From a checkpoint of a small transformer trained on Wikipedia: vocabulary 1344, no biases in attention or MLP.
Each number is 500 + 25 x the weight over its row's rms, rounded and kept within 0 to 999. Layers, rows and columns count from 0. Numbers have three digits each. The size before them is the row's rms in percent of the matrix's.

# o: layer 2 attention output (transposed), 128x64, rms 0.208, rows 38-63,101-127, columns 0-63
# v: layer 2 attention value, 64x64, rms 0.201, rows 38-63, columns 0-63
# gate: layer 2 MLP gate, 192x64, rms 0.316, rows 0-40, columns 0-63
# up: layer 2 MLP up, 192x64, rms 0.293, rows 0-39, columns 0-63
# down: layer 2 MLP down (transposed), 192x64, rms 0.149, rows 0-39, columns 0-63
o101 079:532488521492492511525474511472515512515533523471547505539508502453515487462510493536493445514492481488480487504485531527516516474487487541491479541456493483505504505486498538486525464443466538
v38 099:482458522500526494463509516497500505504529478458516501513501498555490445514478495520485544477462510531486547482491525501467460568476489512481535505513486515487481512495456512509522492488534524
o38 096:496491503495518460505539521495518517489485530508467537492485532510499519500529456487512484465467489429496543504460475476512491482496473492463491514534485502510484529518549529465514509549502534
o102 095:485488511476457539523505548486487494484503481493494458543523491521517475500537550508452493472520485517468519472540494490503511513480527535516468515499530512494503495503494464540493505476475431
v39 101:511487505453451463449511513492511489503479490505460526510515544533541453471546512506472487529488536461483520496488478507514489509478526478497548475502508547477482488514490477513510527525487493
o39 107:471480492501510482505501524487505503496472525491531486513495539519509541498479504484497445470456507463534479475526496480489494511535487502495467516556525471560494475539497513517495555462479474
o103 101:511516479505521479477461487534479503484544493461483506481535484482542486517475515499467506471497482535485491475520523513503495495499543565464491510477479521448534500484536505511447512527503532
v40 100:572525535506493496512467495501507501504480528503475490497511519471447482493536462463511470538528489500542492501456549494499470517481522504526500513488490487490440508537510485505466492500529523
o40 111:508485493510523546536515471515519489529474494496521480524489509507470469533480511529491516506495479550493474492550449482500460565460510463503511495505502516513504464521476481506540466460508502
o104 094:484552519462466483498479494470473548460491473548517507483536517484474501503534513474489491482529543492498458496513512505504504462503525496504464525488452474501470499511524521493486538549529515
v41 093:530489517473475486493522509473524461526510497526496533501479464522532526519496514512573476533483485476499495529477511486460531485478510481466515479520484554501527539469507460465478487481482483
o41 102:515523500505491463472502552523504480468502514450518504509511509504503545539484456506534445462497496522508455474523518535506526488504513468509447507487539486510495483474475529541496522483485490
o105 081:497496437520514548509517477561521500520511503485513505497548459517491478482504503463500491530500484543497451511454523544475497445519487525488546507495490492485519527486486493473506491499511485
v42 092:518516482513519509472518494490498514462530449527497513486495479527500498469525518492508531518439524498422463532485506485496484496501487524478531494491513500524499532487464447486496521539520544
o42 102:483503471488514462435499506469466472546535512486512549491515525454532502482496524469500482474515474463513502479532509514485530481501502492478522521560494532504548494477522494514522510489475501
o106 087:525495507457473569468472485519451515471482459515502524469519464493499501508507471541501474532478508511518506483485516517518537518513496503515487508488506537470521515540480491469475491530541453
v43 078:500510489526502482512539547521519522455463495531487516507493560469561528529494477494509500516487503495491517499501561510506498494462466481488460456482436496511481496511479521498492513498474508
o43 084:496464455459489508520531488513498493521513481479478512467473532517501488520477533481486506504452514503545434497517486533509456499501481504514532527540515500499504506495546515509529544503454468
o107 073:513488483510497482517504459511494495473462499550495510579515494495496500482513471485478507555511478512470547511514474502501473519469537525506530487513496542449487492480455496476477511505501542
v44 098:510542498495488531517512505497502535499481512513535488491506461468513500469425521506520473484498462469502480543476501496524474547507507466516542505495507494485498472520516501560498468526531457
o44 113:518535513482540503505515517540432494512485466466487467530463490497486501468480454515481456511530478530528532489477510504476520515481517498488477504507534530546492524486499459487493502537500535
o108 086:453493543459502519509505496491511521530511517508480524493499491476493497519502498514515521455442509470482519517546463516552506495462480465452496551460475479522526496508502504493530530477526506
v45 107:485516499455478515448486493484483485482521490538509478485528533492507505491525511474520505432503533471438476518495504553507550475484519501502504507508498541494526492496562518492472512521503495
o45 106:506475481520482494517473509492519567494514496503524507484515479484506529486505492451477434538514535512476488519544521506501521513525519503469493504494526487559484489505445485527475456499465486
o109 100:494531483494564487497506508527457478527522536517507525452497464512487488538484521506519506499510485534487487446473506469494489514437498496506498482479493503475512527500480504489525555547515464
v46 104:519512457532518531488491478536511517431482556499525437490522501541499528515472517458503516453485468499495492520481478536493517507482512500484490479472501524520472534540495498484496495486501508
o46 099:510495511471457468494464538484494476533475491495477542527481505482509521535492554481514504542510512494515486541482516464509472525490502523501491511507466547531470497462433471528498499498512514
o110 100:496471517478523557529535477496443517498500486554474468495469499479505473532475472559532493480533506515489519486485481470515464502493500482498512473530522490488505478538482484518513505554504496
v47 112:504552499481548490528525487496482521469514496478536537526548466474496504503515479506495496541495518500481490456433461480521489527495485468483499508504494522487477487489492537509482546523450492
o47 109:513458450494499505499465483519449484529529460530483497503507506507531508506501490535525502462537490485539471479522512482494432482482530495535494497525495529513506473493522529493543463540489496
o111 109:505480516471463519494447494473531482474507484478526517483475485524492510526503538468499527535462517449503523537493511504518489493500518541483526534538475475544488514482516502527466521458460504
v48 087:513465476507514499450464491498534506481468467501536472486484527516475472522470481505536571502508508511497470527514453486502510472474512521498480485524522507474488494502517545492533510479498563
o48 092:485466538489489495501489522475541494479465483532477510520522478509506521506528545448514507516518471472480528517501463507523492548549470496480520506506498511505469505547447507448477498469510494
o112 087:528460478504514513489529502505446461493539504521502487485459529514522445486484463529478490522464504531471491496476507459516486503489547536512523492549517512493514497504506515510517509527516439
v49 100:460483519525477491511494497521479509488467516471516523486492483504540450512532501558506492497493530457503466503481473524451449544518540490486513524494509521508502484466523517451514496459500516
o49 111:534494519488516480538491493462497502506528525561505485524443495518436524512513505477538498478466476475497538479525500449497500489508478507482492481508532509512494522487484519534467500558494478
o113 086:505504478519497504500466526498557500541553487465495480479547464538585480499531491469473469498521510524495477487481507484476502499521495511506472483498461480486505527490506478524490468494498533
v50 087:525504489522481490505472472496517486462511520513534450499489500533515470511542498546500463468494484534522503477504519444494497480508489511524496451518458484540504500477486516557476521472471534
o50 092:505493513486475484531518470551545483515495449476529519482463504521523459536512529478530537494489505518460475512495483490448463476525521474493510532533510495486500518514487510516467511545473481
o114 080:570509461505466474500494534501503502480477492505491512516462502508488483449472510549534456502497498460548495471545513499540500486479512515500511478514510466511535509525495461511519489486473534
v51 105:490463491483515459524500489510471499552507549498453509528497473483506490467520492498524487514516486498523474537483486530505490502422496509513495501551490570493519509509469490466513467495496498
o51 109:518532503467534502527523532521514500492490518464506452510501447503524522523471501556500483502498484499468520486472507471535513512526481511488451457487498516508497462482494531559492466499532470
o115 099:491480491550511490517515518542535460464480442509483499501504491492469475538542484458535501474522479501543498496477470517470481480533515494502524514494483502441497530504539521501479516507535493
v52 102:504480519437515494494553531515483491478483506524486507508473503522493497480522538457528453502468487512453526519555500470505492546517504481502555529495481513466482470520498506491475487511481477
o52 115:517494473504499498532499502496474500510522471448530516487525541523496550487498464530501466487524503501523474508459505508462508433480523476440480477517503500545522519505506515501515549496466490
o116 103:411479506486495486511469454537499483528499508472491508503495454536544489532502543493501512499488501523473532496513520518515487533476497538510524508459485492521484501456478532477525510489487528
v53 101:418503553502493488510552495515466533480536474525513500496475499450518491474491516515493524506487449474487516518520489469506478521514510526551478510517518495496499525520517491510482531508482460
o53 113:529478481517514475497487442514479497457529515530506523451517495511486460500491474529491515500460536486513490488461489507482529503489512530498514502521553531481513528502498464479476535551463536
o117 086:499488542496506524494486510500558449518517438473502522532492484504508518502512503487461520517483472545472520513495514506505472496490504473484510521482503511522523445436487557495512475486532499
v54 110:492492511479470502515494481525480499480525453491493482548555518485521555519508439501512512515491458489539516445540488517526502464515495493486494463492494505507520477497524473496510516465525460
o54 120:496508481489458509467493493496516495472561486496511481470498505523504474527487516548476499523464508514470478503482503543483539541476515489547509515512491537476492445478449478503501507552522508
o118 095:522502487501541455499476526469485491493467567488530456510484506495476483500521496503518495463524487478510496478502511452493466530481494546453537544519497504507474537509518487522477501538471521
v55 093:506498466574502521487473520523470492480508499528533489502514474525485524475472508534522529510490536488482537531529486541461492521463486474457499514458496458489506544504481523491496481480483509
o55 091:523531473474497482519474521442499441552533535512455530538527504505518481516503498472503490508493485499530523525499512507525480486477482524461480501503465522524479512493476480459554498503506476
o119 079:537469505490500513500514523533493497548482476455511460508515466480505520469477527523485484545528518510480516497476496472478496512478507528520504505530523497493472475512443489533484501454571520
v56 111:509502476508464551489531487467472465492500473483525500528502483481519455502493509502523562548524519506488511556479523503502483471508495486508499476486525502469531471472442523512524464469504513
o56 106:500509529460555522487517484483489480529518521525462519484492505445501493451528426532542501475475503504508500490519452521496532530490495493477515542515489461492488514510524497478482498519510502
o120 089:518433495526524514484530502509509504479504447489505491483523541516479487498453487518469534511461474482479488496512484472530490511512512530523506502458513538517509498494559470524496539446509498
v57 109:517478513474459504505478484448511488494471486521527526470488496509512518482541510506556530505501512476547480517501455466541472503484478468512516505533519506527477506433505513537505465519499484
o57 110:471501504470503495488490530484506517517545515519517444506485493513562549493526501503509483465521513516459512507514497517461528476471493475475441532485529526520470494493486483488457543492528495
o121 113:488488528522507520509511497554550473463505476463518545490492467495492499492509457521485446505469493481502469478505536519539521483516487548480522509505479478487540524538496525490492490450484517
v58 087:463515492513463508500466522453469496506492521472460471488506487540502528527508532527514456539522517493506528513533483544526519488506482486487481501549465515489508501522477494473480507511509427
o58 096:532531503486468497462511499484543499527490528472490473518474557516508519499513481524497523519461537513510483548499500541499493503482513552450461508489474465485501517484487498496477463464529466
o122 091:506491462528535492524506499514500471522499472447517499495508464524495518472473489467536496471558464528496527497531525523481522503518493468473492511507492471475512520493502461475472516481528572
v59 103:476508513516519527459503497516526468517543529518535524486495528519527515501472448476465498470545497480468448543497507478470492468481507491510513428535485508513503515486484514513528478490487503
o59 115:489468528475548488508513475536463549485466483469496508458491509521506506491490511460509491516479489507508487512478551543536540491544504474517485513493492510515527516461512488537446482508465508
o123 101:494508497515489480469530519535504462495493499531470498507476491474515494533515520551515455539500500538504462474504477475479511522447459488520530524503528512490538454540485484483498499529493451
v60 085:493489497468538505473487531493536476547481526516497534510505475505470488438507474463508469498520482511515498466533519505502504512519479487557499512436506486502481491474490513520500474485477566
o60 090:485530464519500553555492492506493497488470501485501487524520458504519514488512489498486485501522511498509544486481525481519482455533475488489494481467449494529502494502543513469553519451549474
o124 082:501491484507491441476541533504487551473498539498480517511513550457486532483478525485489521502481538447531491490507508510509521505485500496549499485483537478499495470522505499514507527476459447
v61 108:554533502499475489495535465532541467532512480487490538493481467534514511487494494475505508513451478515473528526478477519480458495501508486506499501540501467527484529527465522498439499478510536
o61 103:526505525518508484446534508522523469493471470496527542511541509459496491520488474483557467505519486504490476489468461530498509529525469474505467506510460555484489489468502488507490514503542478
o125 093:487469561496446500493519462471509533487508502490466497473540449501516509499524520492497494489511514521522467502480517488524486469545548517540473543496508507490532484521493518497466468457502516
v62 084:496517541468473527528523545453489480494511530504542506492497510495499535475526449497463467510545499496515506463496497446548491525482518515466467478504495509483479512511497543463512524513518492
o62 087:463451462471529508535472449495456537500513492535493493450510519557491516503531517528492516495478504536499435499508485493493487492495537514544502533465518514502508498486514514485502488485488489
o126 071:478533509496462494485453487546568488488483503478532487491515519515473507519509507513490500556537533465485501503524536493520491488522490520499508496500457423509491514449496480484479499500499521
v63 096:482548523510509518510473466517514506503547443502483485475518427478502530529520504501512476498470533480517503500492503500513519544516436517525507478474474523499479505524462490484513547494493491
o63 107:541473471503473469463517494445469489485495509522469479525497533479486506516480491490465509530519508509488471544499539546503496490474508495543535525528479516475515458473509514524532501548510471
o127 077:496511470491515497478528549501527496472502457517505486471509513532495526449495482423501520488530534496496537486523510523552532527486524487462492507518506490494519474523497460476473513464509477
gate0 082:468521527537486490485522490539493525529488502506502500519512487480517495454484528459506544561499535542501506533477484495498473472503568490510508491476514462493507466496527455519495525515533510
up0 089:497436527498500522482482521469467519505507477552473494559488506505512523504509514487488500528491539552488484537488498507510516519509528489542506521489520512475455477490445474462525487525489523
down0 085:497460525529507501520466449495501502480499466511486481530519521535530483464448483483487500487501480462500557520521500480453502443515532510478497491512523530467536502492537531475494515509515508
gate1 111:524498511510534534484535528488539502466544531505490526526518533490482501511493477532535505517487465478453557469482464501504529508455488531488531503535541503509503497517496544534515506507516515
up1 106:468501476454493516509474536524492498516485516489472519468495541510501499524517484534498502500475503475495498541506519471524513476549513490493491549450532494494518512483520512526436482496475569
down1 112:457509493475474482504511467499497507494479473499484486512515514540477556494480507479504527468491519525487428556511489505525512512509500503493488504461531544464507542502504492487464474491517561
gate2 090:513498478526449521493481473527446496485532565522533518467494478499506479511487481495449518514465490456499490470490485504453494485444495467516518483538517472515502514510471483479504511499484524
up2 093:500517481519506494532481485490505506477486509508469499450411528497485469501470501562473508475532512519533498483475523492473497494487507486473514506450498466529546508512479487522461510506476494
down2 092:498501529477530489479484538519476506446541506487530532489501483507521526464526500471546489511475469481464514522491491502535527503517507513505470489529497548461450491497553487505490472462526513
gate3 106:533534537522483538515527479492552521470456490509492477523441546545492479493516492488529518518477499476514526489524463552488512477498482518491535511511521496514493509498477498470547503494481475
up3 104:496466471515504480483454482543518459516505514467504542538495541502508495484463464508500499507515507532491528453482517477486513518490557473503521506476534462494477445478495508537488470517501516
down3 108:481522517438538486513465518488478495515508516508507501559522488477461539510539556495517501509510514517460502439492491487527485541487500541486501467514473509523510504493503506502485492448493527
gate4 085:478487491528503535462544498498465469503523478481529534495481461466522528550477516472525491546472525531490501499494519518474542489539463497517506532481484514528524506482459514463520496469494506
up4 086:521496470466472488518504526492491530509578516492493470504486489509525481446517513459539481511479491507484556486515508492450525489504477501510483497506454493530485489515460523496517509520527550
down4 093:502524504546553506512481529499430498464472512526521515493524468488510491479491488458470509501476519543539487490509534493487535485464501504545455494486497507533460508491507522537506484470499481
gate5 098:504494551481500520530483464506525485470493561530525477495511541506470500482494484500512507528537510440516508531492475483515507477489503521506582478514475498493504531466520474466495503524521503
up5 113:477518453463479466529492464463486455510542483497490488507500474515488514476541508470484418479489484484477481515482524498515496513502500511475514508478524525475483485498508508512482556484526550
down5 102:460535569459492513487503480494518501532522492488513499508512511483524487503483500466496551518531487487546478473516470515506511488423480525487510505466494510482476533507543513517472461505515485
gate6 106:506537543514502518516520497510495540532500550544476465508501499492484535475520492518518501530484516551522510457520504489524509516557501509530461488502485490465537516518519529514485495538543468
up6 104:493492492449499481484510501473502502523483518515515486542504488478469516461457490498456524515544494517452462521487495520476533503437504462473515448516503463493528511509541486508477508522510520
down6 098:493510504518514527526505522492510540516488473486489517475520493512567491518497496468497484447510472469513545467566509473500511466551506467451489508487475479508481503500494486481543530482497518
gate7 107:471523499498503463507521539533494537493497495497509503476466462479464527469491474462486515502483539471528494502498487497528523514495480473490461542506503479520492469528575506497462540460491521
up7 114:469510529520513504499543498496486485524528503510504458513489521456502570478482500510508538497503515534519490542510465543532510541545485468491483506500505530478570480515504485486484487476507517
down7 108:501517501500507546509524489538484457483477472513527454518490486516484495513506484473461544510489506507575496474510484511515473491522521494511518457538501472501514519448536490470479520526456506
gate8 090:503510486533461501472491504511491540483514500479484502506506534468506505454511494453492561513544462481464526517517499488578480496508520508479497500456498493487452481503546504472504495487514477
up8 106:497506498542485500517510512531503541522486550500536502486483524517493521439524542496513560523534477479503522532532523460531480511532533528487469500472526492519478526511518524523469495489507503
down8 101:485496462506506494478498535503558497492513510504497511532491470496500498487493524508509548502520462477525532511518502509513502498490457531520478462474546445515474460547529477439469518493523489
gate9 094:505567456522482498502534519527498490483507480498503552508500474490492503510485488497512474510513492483515541539451464510489440469488499494485545494533498506486554523508478478504544505458488496
up9 106:520502479502546479487512460472464488518540493479437497488529487495490524519475551477459500473503558495511509493497496501469501486490498546505531511508502506482484515467515490472525561509457506
down9 101:518519520541560508494504476481509497462522506466525515497504517498458521539512461522517485534497487437481454488497473530512481488458493537483487525492533519529540532502519507489465482483499498
gate10 112:496513565546511494459462518504480530509501507508526508460507463515520491486505531491500532525499507531481505464523569469494501518534532508492541465494466468496532470517499480501507511468522488
up10 118:473555496519507468490514513542544527528536520464537525497500493502495472481511492468497533499508531550454492524478491490516484498513489545511509532494496518502487474539544486503507529526528548
down10 114:477476498505520482513501509510508572523509543484494485486480503544513470512538471520481544512512492477490495527491537464482482475558490457485533523527471481502509479524491526483492512497447471
gate11 112:480501521516493489478442537507500551507492506528523556463510475483505488480477478514514473472531500472481495506407512483520516492510504501498462506466497472519487511471512528532531493481504493
up11 102:480483491517464558469491527505516516496501481526534525488482498507500506507478542546508487549528487477478529463490491478493486514495494510518514442485489547534511525487550533534536481513472514
down11 107:478490516469553520495521527487501513497505498525534524519457524531523461515537486513486472454510452497469493530522498472484467513562473494473491477483495489514505498481452549508512518481513478
gate12 091:463536542512499509472509509545492532527456474510510514524505493466511470522471523476547480506502511491522523518496476511460526486519505533515556553482523529497505533536522528477476497516524506
up12 088:492547476464528500471472478491480505505500478493487490491471492458484494469486530464504488465499453469526511449503487495498514510579482481487484494482453500504509458523542494504527497499454498
down12 091:505472560498512521513510490515488520513468476489497473458514526472452487531458473481500482505493534517508477539480449535496499492494490504509489534555510537516499465540511543509493480530495471
gate13 035:496502469475462440525487517499532524488493462479503455516499503496473499510491492483520450483475515502501528509486503518478528417471561476496492509509475510495504483505475510495515443486479509
up13 037:536514493500458453516480505500494511517502478513538510549495492507490533504503542471540472491513492542534568522517499536511493475536511495497533513498506539513480471513507512560496466512473494
down13 038:547473489504456469450484499499456539550488489514504430466518473503490491490509495533515462558470536500486498517518518541474518491529494514544493506489524488485511499515501517501494507509492506
gate14 095:514490524548486501496528501484503531536478541500514494536513520496496544465507492476510511503496501497503534492510497504496527476473513525511541488499500456546459529551494512540509477571473537
up14 094:542510501511466493511507506495550479507461501503452522541487538476488558479504481476512524523474497494489468502532523551517507488521463505511518503494518501497516482515563513520480477474473450
down14 099:446478511527488530492506494491491520515492505516495491473541505481514506520518505503494500510501453522531492452483457536428518502500521527479539465532507480550515482535493512480497487556479501
gate15 101:521522502482475504511453487493506509493472495477505469504524455527500510481511478417484547519483473447475509465486482509504495489507510498476505538462496505515464511475440503525512501460480493
up15 118:550486517539496508526468508490516496505496481501532488513551493522517534543558501481501536522482538522513516507535515544492510520521518531489549553518501498499532518523493520537518526519513523
down15 123:518439521480527504483517539504507504519492467484513478470479493512487518496493495507466493528464509525525496521521510528474482481549511509467514480470513526493548460508457486515466501534460560
gate16 078:528478509509504523504491530498499472542478571529502551551507490512484493468462519495472517502478532490519541566534494505501502507496484525518504530482508526511528464498537513471516512510492528
up16 080:499521461486475504524490478484497539470543431482537505492514474515450488535498529521472460486482483494479455470479552511493480480505494493496494504497502526497457515496493470555498479495475494
down16 089:502477542436526505498522455526523494519479453487491488483480523467518468484532468480507509505486493505472515510503499554515530486497513508547486524528470487487457529530439501516505497507524494
gate17 098:452509481452519517485515484498485524521439518517468551504490572526543495483518489499490534494520542506459492510507491505535485506504505494526502504491501487487513488552516486463461494528482509
up17 096:498476501514526467532516514514522528490497475493518490499515478505489491483523469487512485442470492487521507516516482525521557503508461479502502528483533525499519499519506462539451591519480495
down17 098:488519460487483527519524487550451483531485552497491498525485526517500524572487476499482488514477493511484522500462495485519451519464471492454459513475529477500492529480520516488497517506502524
gate18 104:516494509486485516462489438448479478498490490482531495486518480493459504474474468489457513485489532524501485546449510497526533549496523474510486467478474486506485460502486501493519471497545521
up18 090:527499441524523454535490519526502509531475513490477470477483476517496524490535502517524481490477489462553474490504485459490490470506456495464472499511505479485502548473509476503512530463465525
down18 099:486538544443507491472512526445485468471505524479467511533496496518470535515475474496484538489548525529489498466465519467524509473477499494515532508506480490501519519519513483530512489477546488
gate19 099:503487501486480483469474491463513524482494480470479511537535475480515548523507473445496490528489474536495486521435506483510475495502525495546471532482482492504500488468517459550497455495502482
up19 106:521502470497476520485486471504489494532514499497495513503527448583519530484486515507504515471512518513529515544490489497493529516519503481457517546517472525467505521468541529531515505539543520
down19 097:486553493466504455522487545519452498497525529528455462532487495530528513506524455524486537533465481473469514524464517457507481494522510471526488502515500497474501499520496484532492490509482482
gate20 084:487517464492474504557518514532490497501512453512498503496455528505528455512508558472534526515515525500473461485485515482525461533524535478472509479487484518511556471494462504486507498515492488
up20 090:478486525448528538495495514477534535490525452512481514541500530490499514470524495471516467492500460483495533479496507452496500499529513564484492494466499515513519474511500525492533507562524500
down20 091:503459504565521460525495534512520464499535509474472525449493458497548482470486496524506512496492512515525496488524504470513482514517479452488539480450512492503509547504513472518475516513512509
gate21 094:499496491518503514519501503519509552503492515489470465535509501537455498536506532480475484482510493504518507537542523500507478442470485499484513548527542497543485529546450475505495505538499522
up21 097:515511524519472508484530444472509487475513507507502452479449516481484442540482451518501534485506484527496502504496468486485504513473531462497508487520488504479482460492509543565510479502508494
down21 096:491518477498520480499509498476482492535499525503564502486521509496500508503471502511547494542475552469494491462517550474508481521526471498516494506520477483484533523510503511470508488433436521
gate22 098:492512479494523486549486523495556521509490513488470457481505465462457485439544484502489485484470527471487469488532467461507541510472499511467488510479510489480470503493519500467506540486486491
up22 090:541551498528519470523501552523520491513544525485514514497497487482462448495519498514548471497468508554506507488481476508536523558504528499477516490511530491481522503524509489522475536510514513
down22 108:552497516491492497493484483534503471498502494497543508507483487508526504478488485555483456496546506497480513550482522516439507499490466586494516483485470492519494479484462504481511511504516531
gate23 118:513495480494469546496474490521502501517513479468515559546518497493472516506477505491475457486517494558497533505484533572538512504481492491496462519525496480539503489524486521546529515489502513
up23 123:525500475466476448531518466502504508487491524500480440510505506461540485491449520522454520499485542514467518453480496471493510485494527503470480531494483497516487525473495483488522494550510466
down23 116:452556535481485507501514496502477514500525537488501456519513499481536477469483519510452516509488530463479562521488511543489477504519514484481460469522450515485500494513489531533517502476515490
gate24 101:503507489480489499475499496513483481537527488509495523488478509510501514463492570484506511498483518461496491488510516469537488439509476501525510465499470499498505488557562508500482465459481439
up24 090:488487518483520496459485491478482514500535558477498509464493477459480512463524495506460504501492480548467488497487514479548507505498460501509498498487467485496485463516536494469438453457499486
down24 099:514488469539488539506489512498515499534493479546510500469496555501505466500488517473529517456506483499498463505537508482539471513532503521523479519514493524435480475545501512481466485473454488
gate25 088:490487484487466553486503475498520515515541465447459494540488512498502524504492460471476534506500483522459486554537537477531517498469518513499497488495482503486512452477510512534528462529498501
up25 089:493539508443508462486487493494506485501499494531516490474472494456514470477522521536516462497471500534519501470455471496501502552491525501516469529508488503465488548531510483485448490499541471
down25 096:508486475487490527485502546471505484492542515555469477542524531490488519481502517484460506506491499480489517465453459515532507489427498496538482503534516479532481499475492474515532518509492527
gate26 116:477493469485485486505454523552515460542501493471474534525485535485526481486514539495495521509498517473472508490496538500539492517486514481489492509494497523487489464458545544568509493477479482
up26 117:497503496459497505496491509523489473505488487504462438488493564522504460492475495498487507459534510500509456512488460527501504502500547452497471552515521465472499489490498458483484524536529489
down26 109:515510458508484537482530488504550551498507503451508471489483488501522560498496495516512476507449491478510490514487498530499470563524538517472488496544525498513493468502505507485470475486540486
gate27 092:525496530517498530531485540467479459510532487514486467512496494489541509512500509455515488503495530467469486509497546484527540541515502496526475502519470524525466458508541550530487461506517511
up27 092:502497551543507484528524554548542502489508506499453493516483512487501517499482508510527519496522490495519506534533517468533530541530511487521485503515540531509487461539459513525520478493521461
down27 104:512507466490517469527497471523490501540500488501491504511464481506506513492482494453507487558475495525513504529543501466493528546512492543493502519443518537529504522449484490473530491524452481
gate28 103:464467489502451509515520494472522504511516486452485517531495514501530516552519519531492488499449515485483495538507504475496547524469520559495531557514531507514509503501517507535488476533506523
up28 105:479500492518520484503496477468490519489462502477499507459477496536533530514492504508490460458493505474477480491504513512479493520492492509510479540514519483587502547508499516520459547491440525
down28 100:475465492539523501440515510474480517489499481463505491500470487515530483537501499497537524486511493536517523513543451509489514476474538496500534461521504487502443493520540484498513516523467454
gate29 111:486495533526528522497462481513473503509491507515510482462493531531497534515492470495457539482486568527518490504466522521483516518426516515488526533525475520531518481500522484504511537493533510
up29 112:506502545487519498484526500503506458505474468480461501499499550545508498544491484526499484466475484493495518476510451466509554471519490489506502500503490516462486480518507505545472468503510427
down29 111:496533479491449485483479547488492545471527529523526514543490470446493496473478500545494520530461513496470542489501480503489505506517498502511468527469484529515519485437530494503508503481522487
gate30 099:506527570526510464490503534493516501509488481477530516518503464521514542485493479518478484487570488538494510518506540483522507543485533520495524498505482509494475537532539492486524519487526544
up30 090:514472531503500529496536520505492494509495526521488493541504466475522472487477510522464505505535507496487485570470454499491478540500524482501495468548467523491494472542490476511457514518553484
down30 097:515478496505558529490452502508534506487519507446466448494526463525499520529513536485492500511513502545510495494462552475522510470473538508470476500518480509467486460522501493519471509516496504
gate31 108:509481528483449488503503545497484526485482501456469485499443481515486545486502499487480484537514488496501486543505533514532479512477525509524502528440485519528482483463491502513525481457528545
up31 110:508491525510515488531526500535502515511468503473488520497467479518493548515532510500466492521533473508549545533491507532511505537501511529506523491540468564496491528485509454457548504500494498
down31 118:527525568489503486513524510529469553470468458476507483512514509484518510500506487552506469542458506501499486506470456510504479481512507459509467492461458519518489485533512489485502517529519477
gate32 087:505495502476521510523509516481521507484523517531514516500538507481532519472479537514474504510539482506493530498563504513524507502535495542521459474528462532494490525502562499552525504520473545
up32 080:565524507487490501535545535480502506519462483531475459516500511513505486518520520540512478503535487472493517464527470503500499536539469531532503474546516539479476466494512478497472505515525517
down32 088:456481501546522484571504510524477513473470470484491494482487490495534454543474506502534497539478529475514491470494487527517456473514514520499499517528477499530482490539482449482484509499507522
gate33 110:465510487527492545511444506506515531503517467511499493533525473515499537547518522520557478492498500471491504492509522508540504461545465532532473497480484495531477504486466538541522512510510505
up33 106:489466486505467459528471561524531506523485499498510472538496509541509506445527499498497490513489514507497497481510522505499534526473477534512479502524464478495520498517488418480529481531480527
down33 103:487497468516471517501482492480479484506496525489518474502537477510476490496493486535492527482502543536490513538439528522542536485463488510488514550500518519482540491460488500540466514496466447
gate34 091:532485479525490476501490450502476534480510521515502506476513497530512523471484488487447499506458520513474563501477471524525514443481492464497522505459496491469523498532531529522449505485509510
up34 097:518481471498534489446484533465501465456527478494499481523488523503461489513529510485511484522478499525485529467518528506524536556485510453466518482524519510493507552500511499533491492522466535
down34 103:506514496510537492481535486478526525479494486496504518485482511487499528449514478472470496487491494528478504481445502506513507533455535482470466562477526480456531513488539547497498504538535495
gate35 101:501505514529530507507502516528445523490526478495495525460521488478534512516517525485530482494472464475535482457471489467532516504526493490522526563502499569486517506520509515514519521540518522
up35 095:499449496507482496481487498494504498536498493493494582487490517495534521488482507499545455486453501460491486512464526467519461489486482483445557515495503551499472509509503513510521512508495520
down35 102:476480540552460506506481467512548495545516511446514462456545476499499516528481465475506484487517513518518485517493491475502511482543515527474480517475511455489507496490516505524526517525478533
gate36 116:524515505505510503500548559498544502490483512507495511481509469462497488532501524465470490498477501522519525489488467523465514560487470494461502516516448571497491486526511464523515518502513520
up36 119:497480468495480528500516489492494462507482479479479504493501508468509482482462571536469482521478504501448526500486500496491479548448462531477521482519472522481522535507472481471472496516536468
down36 112:474532482488514503490503493511509494479518511514533455516524544530524514473541466493497489487467530457475507529488480507561474502543520508511492470549503500479506491509543488483450460495530478
gate37 129:493504526503568514517497540517494514506455552556558494507497476516524477508548474487505514553512476497515518471495511506528511491450489500510516498503489536477460508512471507517523493501526505
up37 129:488504449471492475478480519512519490506503511506517500517496548477468468523486526519497530504547473475507421521501492492533431505529536488508514469476500468480493498475499499506505474453496488
down37 111:517492519548431493528537424519551500494527499492499497478496504498489500489493506478504467529521477497531504505526518470462519500472507474470525522513520519496537468507451514497485499478467513
gate38 092:520513498483518500551480525473478520523514509531521544505490494487460461513537492516504446499500514507480482440517502487527515527467461526520474495482532539499461521479459477466503476515484521
up38 109:507532524483502495546502485494519581468512499496525488471520514538489499498509520506509499513487503502534492541541563503464519504544529533520498518522511518508537515505528508506505470530514547
down38 100:533490480485500451470505521526482438485524541502513502492471498469501506512511505488493513509517517513492509455483513443562490532479521496459501485496472499460483549513512503497500542525520539
gate39 094:499508533508510466542489545535517455516494493503536545531454520508535473500526524497537488500504484465519503513486489513511508509555495515511545459468476528513496523488481495504497480455537527
up39 111:504489510493472462492478514519497448454517476472524522493499487501456502538492512497521492510526471471523517482432518444490509495471486484480521497471487494495498499477491525561519467475548510
down39 102:505456494490471462458492458527500558517525490505513495489537451455521485542462490526493515512498516520530521508512507481506514536503531487463526489499535503464463504476527490503487527503484459
gate40 108:503490521513517517487494513487478488521467495527462520528525440515552524513463501460492505510503483487502522504525518479481529522534490467510532482469484525524457471461485477518572499490526492